From a checkpoint of a small transformer trained on Wikipedia.
Size: 12 layers, width 192.
Each number is 128 + 32 x the weight over its row's rms, rounded and kept within 0 to 255. Layers, rows and columns count from 0. Numbers have three digits each. The size before them is the row's rms in percent of the matrix's.

# layer 4 attention output (transposed), 192x192, rms 0.298, rows 51-63,115-127,178-191, columns 96-143
098:186142106130095098129095131138142139085143133092153133087106136171113187067166169102114115200173127108133212166111099143110096098147159145137072
105:164116171124111190071128142110165130077163149151094133203118118171110053102078133155158141140126095103108131110123136116133110103115115084130161
106:121103163096128129089130120171106179136071140134132185148144142067150100119094108134151121103110117154097120131132104110131075144139142125181146
105:127110193132122114135119098147122117091092138142114174091163104097192118127159068104140091120099089142120162182146103159082089150117116125147114
121:120193116159116071177113124130151156083130049159127142126143108176213091192130123148180170104114160146188121084117093101166163134118065151135118
101:173156157141123210151147084136147082147193120122070148085106082113132125091080180140129114157167150126130124083110043112068116106121076143156166
100:160151159101119149129129131154108183102126152124105176127155175169121084109076149133126118153124092173127145108097145127180047194101113120090158
102:081140195154120152087095140110101111126133101046144135174191091104113107197192111094115123106138123145046102146137138110183118132107081109140087
102:116145115100164111111100129060162099121138106146130129119100103170061100129099130157166175138094128106149159162140104184112152102148102123181110
112:089126142146093111106161153148100095088112160207144130084138172085154122113085096142127112090149193135128106169156090176094156115130123146140102
112:144155109085126108115171089131157164047095137105131122130098121142132066099132137132123125081156092143125117120141123107147100131186129159073129
105:133198111164116175152103099170085130137144098201114171091112140035181126142150105122196134145108117149099159133143126160096094101084099152121143
115:152112136095125149107147124093170100104124097079129177198152170153121105103187144140135122131130115161077121119173160160113070080134119122095126
107:085151123118168151129107083141131106160096161137151146086173061129150091182143079143132121131077120152103060113119087090167123124135117120146150
110:095118080155097063148112111123095110126107114113155157097088111098122170186178099135123110149122097152106106133155120114170170125148148144109109
116:112168098159103163162138127115126100120174099161132054077121164153113138118145131116072140124191148088132109122122144129118134089131085099095120
112:144141063121092133107110118088134183158093122107115128162112169135120136084095127111164135153118138134119134130134147134154080128172129157124145
108:116102137088135178156149112109108076140122211110152104148117111107080182087144146094084125144152131100076114139140153157082114098131188071120141
106:118091129148140086132084159143073124087073173110186095129120135155112133174196090151104130105105070153091165111155192144180130178132134182104083
107:105122089090146112119158116101142053163135097118136080142121088112157157178157137140085125072119128105144124162106142106065159110120112146113102
109:160137105108145174142186109123133181192105174213119082051088102127142117098108107132187140136090116091229154122128146163137131112122124167126147
110:126092113162102134160148125179107147155137132096143095135174154109135131120139090136090037161148124143133093057085107089124169105148139162083126
110:170131098135180089121096130105162162184134086081113119184075115138110187141141131103116153188146090140123143113143097104135115148106093125146123
108:098110185170148149127118154060135109195138131137143179094200138099118155150156128117176114154101133128136158100111100201124153092106156116169110
107:144145144083135111109159120069188168126091154096129105181108128175099111078070119079054108148121155106141134129113105133153133134163180125115100
106:102150122150107105098134122137118131120175138147115145127167121150097153109093110103080154156184138086123154130112066122110153121179143107092142
094:111093113133134116170116120133125116147067117127106087116114218169145146102164102082124137073144151108148092203153192132093101139089156168171170
091:126130143158099168151128164132083176147164124173128135198064187073099145103101149138091200043149141064198122142117182139131143133158102104126134
081:149148177080135144134129145191137165127124126093095108112168149100115170106120123089082170060166157140131109149117138181053130145149102213169105
081:153140119078133125103095124092183127101131134090168208165159094120125129161133140165149151178092090194150155086146131172156127125131165133098161
076:133106128137180079155137107134163078120189119144147129142126100149118086116152122159094140093181156120167088076085117092165188085095147122114162
072:167092133133125112064129172100125200154137083123153154099106116079090068100152169130134078142121095151131150132138155119170102153156121187102089
082:091136118117135104112186122153133150179143075139104117146066150072128151166064104138138176113103199052145090139121174091123130115123181077135120
068:151139147134100141125093151137119136125086103109183115118118145102087114110142134147206122159158155113133129087188134123144155111133137111152118
079:128093119145087028156105137159096125130090118128111129149109183133179162139089165110093104085147131148109108122129148111090105160178131181150128
079:126115185124124127127160177063137073120107124139131134146096150122141184116128151120160186060151148156156112169136136123128153202139136065158082
080:146143124118128183158111076160103104098156161125085159092122150159111093134120144161150172079104096117109189073149183174077093139166141082113142
078:157090108070126062120129166197146128141133070148134058151091135143161151103113138095057133133160163139124103137175189074110138146076059140154128
084:118099096129130109067103179178107053150132131152140063111129165131130142134216166194139113117147094136123130090113213132141149146065079109128150
084:128140102094138099189147122181082150162048145131150039071102106033131125167128147149138124083093117153182133123108089125176186167076136144184105
# layer 4 attention value, 64x192, rms 0.0789, rows 51-63, columns 96-143
099:171112167101056109128179131126137155112109127146071092144128114086097155118119121141216112054154123167133102107128075099093126206146160078146122
098:144156177088157115151127145136148099134147094086136122109127143111186108161114152148101111148201138123179145158096101083191126104153127158111116
104:140138106151139147187106149150169102108148103134125127180107101130186091151101136098136174093082099114139129170159177112137197063118110186182160
092:099124122147143152059113135099155099125136107133140119085119103116070169109104146167184157126144161123081103151182151104153130138137094130200122
101:168117126142186145066105149136144122167122075099132167181104186123121150124080105159111091208156138114168139128119137191089159155150138088147119
095:159114167028129098161157066119160135102120155099117134175204143083133101123186169129166125151131171119131101127160119162133061170154170052090105
097:085096095176124119131093130071150155205149139138096151163142102106140146099159091117095167163149127151099104115151091152098189171193135169133127
099:145107134115053104103062137063162121072119191115139152111170199123055146084117146110086151116165095139093100119097192059170127142137158117097122
093:144119177092150146131060130169123143121142062118097094093046109056188132186121165095150162105143097137120170185111132128156057168094145085164097
107:076160117118058089118102107160135112074148089118182141118143135104151056103111158127091059151146133154138162186091089055094197119146155136121172
103:144173146123063172126035167159072142184144144121099147179149193138111116166074073178187168119128144092114117168063171109076086157140154125102087
101:104089190136168124206146165146117126122155149102137123076137107167115156172144169171151184129051106123144127137155099062127097091186085101134131
097:127212149088140104143089104107159126101162094135141134113127195119172122131096125212137128145064139084096118107077061085116096087134140158157148
# layer 4 MLP up, 768x192, rms 0.105, rows 0-114, columns 96-143
097:110124183098149108172109130106102098127118100103087105156122178139133155125150111118090068158101105101157096093086122124148188171185176046167093
104:141113094101143129126134107132148075119040090142140150113146149089146159117115176139131134136170173158129149123147138119173146113110173149144153
106:144115096192142151197157113138091153098143161133092124148118083090170147215104161151104147118165099122080103120140115162064141078111118115113177
091:152119124159176151114098137188157139134208107107107034182146096166180146155115094109106100144117120134126126157144164100140119160112093125158037
097:146160122126139103147106125156157168137204104153079136147172127116143148100183131113106086092133173115136180127134144136123124108127163112160150
107:090146174113114163125166124174121156070025151149100127142101143114138192133154150145129099107127149165132123066098092086091148168114093126111144
099:171133157103112072148115085134204115109116154146103153116138103161142128102094140132127113162111119107094070157170110157156175127127127120124202
092:127138137138118153163126165174109141055163141139148134126082172111155129164130121144163146121129185157110108127104157107111139133172119145165129
089:065085120145114107130177095176182112116178150123111136159121157085146163122161196147196123116117191119092122124101190151118160133137068158120155
101:103145144113190191132140165085137116117101099144078121103189155133159188180143067091130159126117094140177135120129116089145135141128111104129137
100:069177093104111065066115088126111101123088093133112160167157179152188125094103145202139152122173177147137065163167112109125113104148107131174132
113:122110127110141048093128096176131164130150129133178108176180187128187129124163077153149144101146102127103148082121154045128140151158076104115106
097:165135136146113143160100121120073136106188098092143168121155164145094123167102099129088182095126181051119120159109103124050074131107108116157188
091:200131167128152101191106093115127153205109167102135117081139108127154151178091130120159102075145177130093056101113093133130137100152107107139169
098:127117108127102139219154105131147165119139088124142152072143132182109101126064131157098177056155096170101118134118157114074126154191090116136089
100:150131143152203135170158188111161072104092151117133152060179118159170095202157072195138137183117115106165080118122170102153082180113158112117114
094:179170064110118106101064053088188153112123131140146199130127123103107131121071156112138070183230119160155140210131194102163057116123123130152154
107:119078159167188095095117158131105112178114159137152166142169105092087064133168097133150104123146141136115185062144143092099069231121099099104167
093:146181068124150083166071047124135170141117136165197120110140097134135113156211132186145122119184146166147148126100144129075132116192123116123112
106:143130115143092158166057163159169164109138093074115077154180142081078104162143130208152113114088114114140115167088150099135079141113102112110142
090:116104088139146117146147158164114135152117124137149110046111059075164145152115128143162107133117134067147130139146135065110141079130141140115087
108:130159181119142178117128105141121078159107162126118122109152161068170103111166144167131157111073097140059149096126176143115162153108150123162109
104:104104145105168106137176143145166089081188134110095118149087038127112119108099158142096129111166050175144103115121134155093097116163077144078122
098:148140174080164144136137143124079147180179121102182172159091103171131192112123098168100126123104193113167165158193081122149078106122101104149119
098:158095120162104145171086134113174119089077115145115166195110128128056131083179174128114133101141202117138166086105138139086145118100145131150127
084:157164051182176111200202134134123096082112128125153129117130092126108141083133105093164126074200162115179113126128196079107124163106170201131117
095:172143145129159172146107187090156183046098108140149093124168128148153102103165137135151064132074142127079142085107086105101142077124179122131140
101:121172105147065131177114104121159129133142110132147137078121162113119127108154146162136120122130102030137179126150123156105135173142145137147118
081:117052122076132088171090143133155168104155151116137090147153161085118106115146136126163115134107119145132134132123138109115121144166138114077123
108:152101078141096111108201127091109059166144133150118122152054160115088135130073188157136094125151160159103121118176106164131129108135115141148153
088:133120146152115149134104156117119030164105174190101122059120153186091175131102197143081100132165115135108170169137093098178151142127192100120123
105:138136143128087129224129125124077158116178137143112077120126177149152173144161142153125136073136101085108058207109131160100153124137106060132105
100:142126130161125128132163117179097107146048179108104155085099135109187073114125109148124145093145137097124103148081146176138155117199035160145156
105:086102127119156118157133199112116129116139070145103157151147195099106126173159074185130118147142161107173166086160143081103054121065146117137045
111:169137149131092077120120110127171123150121081101123117142128122148128128095155142166127103077119052179092123133127176146193118135143114157107111
096:133148171171043055116183163148169072133069148125138178121158070115137148117165123113139099177087147169109118127104159124110084133098112091130144
096:099158113096088125157111100113143123097110101128097137095089149129079167101162113177164055080140100172141115159117120098178088168119170144159096
106:037119168117172098152138174166114091135145129147112123076144123136099151124126097151077090125155141065165125127143125120192139152155145095155077
102:142177110167088157189120131128128136137149145159089070095133153104199110107094203099138134099123203100119175077092082164115064163107161173089171
106:151119181148135119171130115073114130149105162079149118101162145129137111121123159140061123159122118111076183126162133119096081113094129113112151
105:147139173121119093149098165120179101167094141117078155094135082111113131199087102150102124144109140176108174171184118103109109093093080059116206
118:143109078111122134103104105107094101152095159126119113110104131166127167101107150168113126144145077146059116125093203104084055117147095062169132
097:145116090159148157165152141122073009172097089113064147124150167118120132153120138229114128128082129119086145142133117131122118129078120173156121
098:177152096167125126157154127116121175126186128178039142110146147134131062133119153207106149113087155137074094131118100073115138070166155104154171
099:176106100138053111107193075095111157162086116113172089158095143155163135096142107155162130152150152114105122077156154125152115194157120177168135
096:144093136160164123119081105052102135084068113104158161079174137128144097189179096192141127087094117206079150161146105122140129134197072124104133
095:108114112187151083147125040170083112204080118104190084127151136058101128102099088121097111165125143095146124113137120156121138101134103134170115
091:138134116098117159101132151126138113108067097110157134099121097186142085097089076172119049106144136169115178156118155109098100139160124103158072
094:114105077153152157120158166105174091161112100119113117124129126167147132174122079144125116146133171136123110145115137145126114091230083113159123
100:106182152168120193151130133131122155158168139157132142117147084148122174173178145076111127120120126141112119143111119129119100092150142119202088
097:127159079180103151132086147131124112163131119038146149099120059129050132146142147117093081157110164052132095124200138185128136108077188136167165
084:184155184112111074099177103148098125115123102167147220141090132156159137133153161117107133084133146133112148123154138139123060093101118163134164
100:126100200177069146143183099132046146123090143102112133123077144099117158159132160118106164119128114117097138119148166063082147113175099102136159
096:069139108156081176103132162098099067189139085119136171104129115133153133118120105196115121156148118127141156131117104124138140128180143161188108
090:156189101123111105135195107115141116179118103148073198149107108144091150100108196128167090108121142086117110137132108096132092108122142156101094
104:132128187167116154144149191158131116145121142102128134150103127131093143149112124094120137096171202125046088134150130126084078152143160099091136
089:177145072116133140110108095137146134113122118076144132131137210166107145116178142131181045162097114141116204151184157145158136109166056097119147
096:117175128167121160114138088144122133147105106099166106132139148130143074139197111081172109152195146106151170096162184132113125073128086101130217
110:146153165121068118113166126142117163110150108122128095088115141089104107131134109153123136099042141177153188038134167147098172078124128140149148
094:093156128133128138170163080154154169061099131170178144136124181195163081129170207164130072121124197150170110128098169197133171086101126071124127
091:138187119099084091154179213183168113167118162095170090116083067115111135155075138181171145144129187099153146156119075095107082108152137153140124
101:114067146151090098199182110130097120060130085161112103140148157117117151208144144097141111122103158181165065104114098092119104091090084117118174
133:161129123104170128146163113080112100105083127143181199158151122088101100147095093194111087102141113154107139101132135115147124078098128085126095
102:099124118106130124115093065092183147119201051098129081132118143137093147098132133184202144171183173067167087097176109096166104122170165156124084
087:188186136158128076149120068139140114117158128137130179168102046137161149107111156107153122063099096164122160094126096098178155139143159110106169
100:155150174111109129130146072153098152101165149072099129112141092118149114075124093135133134127140099096135170104071168161103090140114152165163153
108:136161148163134092151160089148196120086151185127127157091122131107133134146066107157165086095077119136056150122097142151126183143110062138169164
112:115166047180165096134212107076100135102097094129130120186083115110136090166150112150152161122129151177116081145110070114115086165148079137145142
105:062179107150130138204109123137084140176205135111083131122098111116099116126146121129125136132142078091158147108122093096108147204125133159165129
095:134188113127138082132138181127208093151185092121134167170147126116151150153156115149158132135124133152118130178063129108130096090157156099161094
104:088132097162116160134144132083089093113174150117145142098142094172128153122072151099117141135184174085173127104124126118132106094087076091136139
105:139161122102143136118115099154101087129103165124076119071096102123185211125101190154128118175117127123086099194156117106170141177105116070167189
101:143128082146129127173104103107193111104136058139127162145136138116136126127118045150070124152109120142150100091157135047097106177152137079098168
086:142176093119120117104130153141107120135153122087113138148128074153157109132092151163068143160074084065140102080155121150096113131174077144094123
111:078228132112123067131133121103153159151090158168170122098127183102113145129104158123125084110114165116136119101148121123130104146137145132085134
098:177104121095163166140105141071098153117113125145184139129180108128151121122129116164094128145149134131140111127175056088147097120124123134146143
100:150105149151183142167178093103132142090100148118105094141126127113107059175101179109168131119101131152110150110141135113080106166108115087123168
097:110143066133080148175135090139104118125159154109126039090119177179133113159118162067088039135175133107112137112119108108138133121118100076135158
090:156130129150109135097167101100141141160119159089118143150087096189105152095139096117107097106176171154138145148085087097127178149173127159114162
116:073128103180093104110153125084155151150123139109149092093106118115146148120152111213140181118204088162125162156128095108151121072131118140078145
096:167169105132146122161145106116159065134065116186113133092100127093124193158122172147120094107114132119148159097142093079092138145141134159111174
101:152156180099110168146117057159101104169100142075167179110111125159095167154113178114094104139123106140103126096110118160111154148085060140115156
100:127111154097151065118127078167106139129100143100120124142187122102148075097111047172135103167166082167144110095055160040163153171123177119150106
108:111170139167196121168118067132132139106146166118103090113100118111028096205096081106086107112162094129111127070145107116109130142127136126145176
105:141099119110105088143116141074092191204127108071109143144082097235042115117118129172112118154122120090111167127148113128146084137157160107184202
095:155098071143182179206112145142156092085163130066164135136116137168160140102115100119094146087191119142147146098137119119159088138092102093110143
104:106136088130156108138077097127154141112158087068103101128193070061137099142115136176041151107142143119117104165099169126185129148099093140101114
090:170097099169147172189163058124133134142151118135139095151103159099114177164126125126082203118128121156186034085103101158137173166175156152157143
100:107174147127091119126122117164086163113109177152091100092130153122105115155135099113135142133084150129152164116126091111114097157143077107147108
081:118143119096135135148139121130104065158128132050081112129154071164187116171138114122160157144072096160142133137149148157112128089210064128143152
088:125152118103079149135173143142114126177105136123111157139150122177086131147118051173103089110148096172058130163136134115122090124111160118106109
123:177182125233142133158121172137140113149137140049120177142157121191124087151127096116127146151136158104125142112140113120065137131140118117142107
108:082141161189125153133186142131127097132095128125117140173050162095155065160165117184156123089101150170072114105139119128115116114163134051112098
095:120134185192176139157135120094144076119115135139108149170075134103107172107137173106100107067121126121149174129107153107128115096142150162096138
109:145185088140147111152180089056113096120135111154107133137148170147159083141077076116151122104148157109116132141133208102109100168132131108126198
095:160136094117132163083120122149150173163134122153137145090090119171120114132131126134141186107167127087093228141170155081116088120159185091175120
095:163068114139137141101146065103126126137132190098154175155097128102104102134077135167067103136155172110141132109167134152025119077158131137175145
111:056161154186163080152146149107140058143118126174091143103195200118095163085166130133142156095100134126070121089150060103149085086146149106129129
098:112090110083074143130123112129143157117100091112155115154143130133144135115145120148125130108134149158135077142100156111128111156080125069143164
115:109135131085116126134106109095087126110147170203122145198121080109118159126117109133113082122172095106105146169126146138093116085155189162167105
093:172087098172148153101172137169165087107078150134127099104172126103169138150112113127141062147139140151062174132137076113072114121145163098129083
083:141133138120141129165156080080109142125144127154145110085091137125119084200109134176109133163166087179139107129126139108178118117112105124156107
091:190079156154134161138084102188119136123109100127070089153101120164191127149205088176139098073126176110149096095057120095124160102133111094107086
114:121131092150062124128073122139118125066135090176084096114106222197139117117140088106150167088126136159093086156180099119091116147140113084149070
098:166105115148176163181158094096255114108121155141121146101137123108091099153098163135164173127091113149097050166138180184086145189092102150084128
108:157178162118144101171117137126114107117086116115115156103108053068152097195084140146121146106081095136150155085101150132095048124157109135121109
091:145141083131099114098140116151147164139167129066139175128128146144108117097122079119175157105195153172146123050115152102115106127171116176117168
104:118120113117180117076123134116142081132122127117153122113114142124097102130148112099094114076142157122146103140150099108179083136189140095111084
106:086123126146140115107205145123114110140194142102168119111140131167126171091137116125128186135111155114116131123110082157113108063146218118118116
093:112171150150168181089099133083099093084113153111102080160085086158184173119123149140144089109075144122174165128156069114107136111126154174169129
091:147142114134133118092118096137164101055146179142124153160119115141080082104080071142113136083194169137051173152126103116067145163123159118152181
111:154104107164082207143193100147139152096141113125175108207103118112088141099146140147131140141126088119119063071069126179155093142163112157172058
087:108137120136117114090150167162098073128148113144174185118140128145178112173168161180172130143062165109138125162127096129136112134112109085142067
113:114129167143089128098154125151182056155138103093078144131136126107120158163107136157162142090129176096108073133095133154104120139146118093130136
103:154117116130122191175106146180123205162122136194116127097175135128150149125137109194163086079131152119084156150153105118188132114119058166136160
# layer 4 MLP down (transposed), 768x192, rms 0.15, rows 0-113, columns 96-143
099:164113100138169133124086087142152118098194136133136107135097163209126094131084141099095175125123144138133103100098105132094197116108104148154150
095:149110142131134137114139116109136054115136142081103157107044104153163155151101037079133127131119157109136143143103103145109172180100091108144158
105:146130148170109176141220118061140062219101148112099130093179082119139136128121110184107118135132130147101085178125150115096159137118117125149062
087:153088143163140132134144124091147135126140140134204117077147124167089099103144118136130102107152143091089123119088185175167173216111205095139106
095:058168131150162141120186152073126160129144059101109169089130081159119063115077122144102112147102087150102072106134192141135095129090107199103072
102:186168123055168105132121084109120075142105150070200128125153121092118150103165165163099142139184070090096117133123055120148133131143147127121072
104:137171085160130153135146172184152116145136167163193153149102112110130124162175143108147118148098142114149150172141123103149159085124161090129130
095:128150098179139093165125148112155140134143093166105112145130118174125081098127148068167106123136138075161111120118161144099121134097082115127106
098:128103144101153169118150096166147123106132135128144184100122156155128141165084117113097099113126138092130159139150134166090160144135104102167140
095:071155125206095134130069121132084150112200154117170143099172127145126162139064209088130113191170172079078114106130130103131121105139167106183146
098:126111124127166238028122126161166121109155114101115090146146097083083123135138100152132135131234141115129123146138086183110097130155118107160130
116:099137117115149117084174121180089158120051152104137099130107087104102129183089118193171207119098096093115151142125151114060084101131117120128091
096:184121122126133069163155149177093159132143140122116121072073139156123141102116151159116094192147064131197133159070131182142144093085065128121166
084:137060127130147152106129091177145097057190127150178130119151164136139075136126114102099139156164103126134150171173184142105126127098116181110129
097:136092140205097133106069107159121151124160135115162209156142086164080187110095099086215108151075107101175075152122103186137197154125126139121145
107:121153110161153196086067199128110088186156175184107098155095116092155125137154154104130145101105156113132128134096152125118158160125141099111196
086:124156132111110111092075181122131154119099129142100162177133066099110174147155115173077136058111123172115194121144155153123140111089161141124124
096:137160133102132128071132133134080087111046094169071130103134153090148108132136079139162025135128085167104134109118079137170122127109109054087138
097:140075173112145144134115118138173103162124138113123102110116147142145132131116156092077115084157093193135127088169096194159141123142073153149180
099:161118111186126176113142103117074177083123140186112152091090099093161184125106071088158113101120124111136181119085087137194136177133096164163157
089:132085158144133145112087169142151104164111146132152128118058110143128091102153106131163169100092175114142169121092140133145026122121173174111154
108:092134094072188094141029086136117130163146125090113113159064175085120219171103180164119167161147106143084162094140159153126143090138105093067127
099:188073143118130112121054160159102195152099061103152145159121144197116189140062151102082132173147130096094113066140122106134123138130111140134090
101:156123050096120122126149081097075119101140112167079114170152154002146154099161126134133164108137111201172114135113107149078118090116164151131108
094:156115090146225077160087139115139137089105063173137105122194112107183125075159117156109150120136084137162155124113211156194110135107153084155099
084:115082135136070127062050130148103133199131125126176160167164072043095090209100093151196132133085125127074141132121076118109127126123102193093124
098:086119124179102171087115057150141110153102098062139099134126143070140095150113128138158124072149119104099175187163166121136134137139167131160108
108:156063139125162161068138174113144123153124130121131132130200113113106058133109070071119150161136202132069178101128065143179128177102122092088152
081:112182155107111116118131122135141116154073080141140153121115122131096105147073077155166157141139111110106095204148149174138186136061093129130169
107:129113154197132117129123192082145116096170109135167139079148116110161137095149096078117188120127140096136155149106127155078102115104138112108176
083:117122094166135102092137182108124172080105094081143209164163094124157141077095135174153102119151127110144060143119143158166107180105081125123147
112:126215117115137147087141185074162144130115098150140186176119078085111185145097138125057133150067117080181092110076149079132099115132107124086088
097:111043085157157143139117140130122096134120158131104125141135146131140154125106135111081217143137141167111132128066111119112138199211115115115177
108:167098095111166090110198119151173123159172096141139188098143057126150153102145148117098092144124107113130109080175124151167086141101119152114095
111:135204104143149148151120108118084166186069137134156110091129227123128122133102089109126126158091142063094137162183082047105142104155082135140145
091:120101093073193094149161115096110151122118143199106157151109140151178078216127146154110120129111144086159146086147097122164123071139163146066118
092:164140121129128154144148154122084102117150111084125086143146170144168057121158109098125127095109140151093120166160173180088135142107102165109161
105:161084132130132153152097133120097143147121114152126126116100162122155103124127148125160127181157113129103151111128141126103126150111106134084139
102:127033127081184140074161134129122136169124127090149125116166125123161101176206088135135139174165079134114165109163158083092132127075112119116128
096:109075074136080119141167186156139086162165145146122084104166140164134167149121155094181200162213150154139182162145108161148136114154098216134102
109:113083106128129115056175151117137140127145159074180081134152144114165161087156086088110152181175127162151168112139121181120134131141149116139126
122:136142091149107132149159183130136142113155137123167126165131128129103114101133117160125104167102110133151095129069098136093101098119109102154092
100:138104180126099119121179197075129138096146105129131149116087098127141144120126118130088145078159146125175108066107086119155143141112162144108134
099:122104074111124092117086134086136165104126186068133153088075116104172132117142051133167077108123118197164145157145170198149092167118193136152121
097:113158102142148137174098113146088134139118169182160164169091124092094173082179088132109195113124111168115176160105088065108109160099100118138119
094:147115120093131122133148166136151103191168129133121130136121101128131169192144190172207188105167119083178115129117142128089125098072109165117118
096:100115182126143084092192111076104109179179130162112198150110081083117070170165065157097127136086081123139135104140098086104080138124097112100108
091:154149126155130136145107169181170112094178159123064130181115114136133139150155159099130088073081156138159137057128139130105144098119123109148145
095:128115138107160201112133120099096135130043141154150069150126162111128103105134103085087121140098103139165140166107146092094069129081074116116159
097:148138115100117115057209138110131071143097122105115160130136140104134054066093089170135104118149119117146203098156116109167163169080124090109128
101:081113105169134150100143142114137087086037089146120078122110145103126147108167129131148129140137094138100168124105135062101160136123123110118122
077:150020105111150129084077136123063174168120126075113052132100156100136115141105109116131096156146128132181091133150142107108127144154142166121149
095:118079124127188134126114136070170142109160115120154172124149096127137154073084125104140118111161106121109114149117135157160080155156097141150077
090:156073179108124047191093169146108104095120133136130092156110180144096105100104131074121142157130127149132112110102151102091155074139096165146168
091:096071096142111088126071111155106183107125160162111138111194134125147134088143155193108109094119061170189075084090131167158138126123115188139147
101:125152078118128098066138125122181113086087069111075109090075138145171139156169152155107087088116121167075137168148156117106113080095157141104110
086:117131133125114112104175117153097155224129159128131139143168057080153138167127086093123169099169113130111113110111121119094123153104182198134094
095:147105161132129135134162158114115102122163118129123129100100074135093191169113129105138119163091143111144095116129076121159118101120197127145042
102:039098111131161126108186118092148121150139166095133118205162119090131134211182124184132083208166099123131122117143059135083149090120124116110153
097:145144081148156126112118160156122138117084151190106089112112136101093193163107186123127107099044146149137117108181112117112095124089112114089126
085:082061117099138194130138107119115147069140073133153074141138177120094147085174091102143132174207081144151106172171134119137103090155120080162139
104:138116074117103168137160148148162083168162092147164110149117134113101065080083198145109139146102165116109095158121152131125104141157151132097125
138:193169115123160117111163120123086088174092162102182183130081140144133076123098050118115121163122115108100153109164067135165118106112090143112130
102:103049204185050147077131197107088085123098141144136147102086165123094062186121166121102204142130136103093142162181133150130123098118106114126175
083:114103074102129140102091134170136102155162113195147140092141149131164149116102147135118147133162092164124110095148105084144098106139116150142134
099:110143134119179083131136110132171137093092110135165164148124111104130120109126145135128136154087162096199095140180145168133136126134132129155108
118:150101141096167108123048107155094129178100134159198175100156110139115139149157078165143157151107111057163163171100145134133098134080097126140099
117:160137087094162136167183122163092178100145155074099127129154098117160145119091167084129117160142122127128211173125103168102109073095182074119109
099:067114149171108093115130167138134120082107135081098136089116185147121110132167148150149119165152115160108132185129164102151140044133128102108171
093:139144175091091119132089084133155197127139135058164116166095078178077081090161157093087138162084166137212084078124114165116170101092153155098124
104:127130136151087091112146131127137135194087116106141088215153072108148122137182085110130150148184158105133133107170149157099149114148174170139118
113:148162128108123094151075134084132101133132082122082123146151129101093107165123098106147098173172122128218196117122105146124122154105116106081080
105:180084123183114084216168117123161139191090200119131106144083147103098125131150129179162138172138146108133165108124154135071140073140104159123114
082:135121147122128135112126137068172081103140133212180089141128147127167130163145154103200126143090178129161108110140156119059131179136174111140130
097:136156135188104175116138071101197121125107114092113126204128125150095089105149146094092079176145158152170141152119086096175142162197064127173154
104:109132152173143066148109108176072143159147074112156200140083108132117124159104144124122171130080143135115182127166107141090156112098126133091125
096:095166039116077064166116110098154120119149118137118183158172121130117178101141106134104144132119096130143109160131165157153046089132150145143109
090:130108163149162067109105146084163172116103144118116218120137084105112122188103125144111159121111127106076121136110050126164184118115136138157087
087:149110132154106126128143091130081153098118077160095119155162180127122082152171153106116090123128142116136109133170182134089116155162061096091137
116:135116080157115102138114086136148116181089160153108087145142103100087175127094102118110183144100079114096120132141164187074166122141152133140117
094:088157128117136128160129141116144064113096111173129102121150096138164185120157145090084129131095118157164074115105085135119068133055140115149121
108:116157118111182071199086143088137170115089170197129111080100152109146143116120146198109151156104143170129142150162155120149138132137152084146027
095:127131130118150083127156146099153132119091141141073169135095171122166169085072129134112158175137133093094094144083137174120145133154142112145134
105:145131149097079145125099175117147140145150146085095134131147100142103129105155097151101094089141136105090143082172112081130097140133162135151056
104:176154109083198185080157121167161165152092091106139107139154128058192184150153136128077114167140076072164118151175109162108151088148148110139091
108:169112129119151091116202108174178156067095182161129163091156212119156231151087142073127105141114129115103073127110142067087127163170094154119164
120:117138146097150106067080096187124152117100132070105050128171093127087132168173171151147104129102152104091166094098106144075150120080117124124136
085:114130111104061011115111221082111160102151116142097212154148100123139110095123128173130138139118102114148112108144182141125091094122100166105117
090:138101076166158140145092103032149148174107067155068129099181115123122174173179161167103126137185158215110143173143084117137095137115132191150132
079:155129108133114180125121123132102170116089139165141155146157096097072149132135145139068127110161102146116081104065098127085124130069149168196080
089:126103082084137147131137124144085169159123135123180147101129161131149129111151164137167117120137090106192094167087178091084155093081163165174105
121:079078137217104170143133155128106123107071145123128132140117180144076120150176080110153102171144137171134144137113039093191149104148101085125089
110:100160146171187148076133099150143145079164127116127136123111179121111062106195117122099107117185147137114173153122168095149092153117132148097132
094:125093107171095112139121155112102183149133146080126155129133087147095058155129185097131129137144152148095145137152116121142135127139185106103131
115:099129091108136153119113115135112078121153176129151123160144173153073054125089188122147139083093177098124171158135071135099142124133103163104080
091:133129084152028220137142112116107130116094102127169096141150138128139121115117083118165125150128135144140039124146127076115120103100175082099136
093:112148122166125106161081147085120126171159089111099100114152153169137085143196133167129104140092092158110106199086104124188128172126202122104105
109:123167187166141160117168110100140060144114124136065120088079083125106170103105105164112069121150120111165148086113098133176174111117067070147143
103:056110125143104122133173120143103114150182109124122137136163103144088124151110178102139132146171169120054081164081151102154140082077135089117093
107:115090078141128138160131114139148067090147146173151098127139144107156069183147164126122126152164131136172148173128148164118133072112151077136135
092:121105158104099122132077147094132138099128061131077104105143151118172105134192145192102143115170104159174122133091153090152131135180126137124162
088:097075158132114072122070188210145124151111115081092113186111124157146146078131121128150153093128171096097136073133088155133162135139103204086138
096:147166186061165134137113112083148161151117113067185124099119147120116096172163081146158120132137089190154122147100148149181175119101126100111112
111:105146129132184095120080180099125164145096116111079094124111153149130107159121093043153049129079130177190166152126073160144193106117150120110122
100:093131123098156088070124128118132169104099136095124104151044146156184183173077154069131143081086125121084145112131076132131140168122166151152147
093:156107115100144139080068136134163128183141157092067135105106111106147135141201078181120093151167116137081095085153148120160125179134126159118109
089:105155139167174143127136134102156180120134148194145098130076131162083119213076129151115113103069136091173110104148120169095144129075151103074082
104:148120165100179135105113157124146140118119073138097125145148099131144162167120137143148116091183179076130075177137178134176114104131125097134177
101:133124079195143113104158165114080156088162115148147131162122045099120143079183091163165110068171137072157139155131103228101136114154143144115092
091:142092123157119051154133095158131099095113099181129154164193189087138117149112166084141084170129138118132076126126113176188129095167130092129131
095:106113184132102089114114109158112108121104138107101122142136176104144140135120054190109111124120112045127114162133102148156098127110047120113148
105:067104121106108114095126158131158182170112116145136127113189057125165120159124142180087174112143102173128140119104107140132101136139137149088152
090:138151113080096147092155120121094184087140147132124108150159097177177206142142104082124106088154093146080160095148109082135137068108125171173158
159:154140075131135120188168095128114132123118094182153114136115151157156115162076127152094083114060105108115164072115100122137175109111152171133086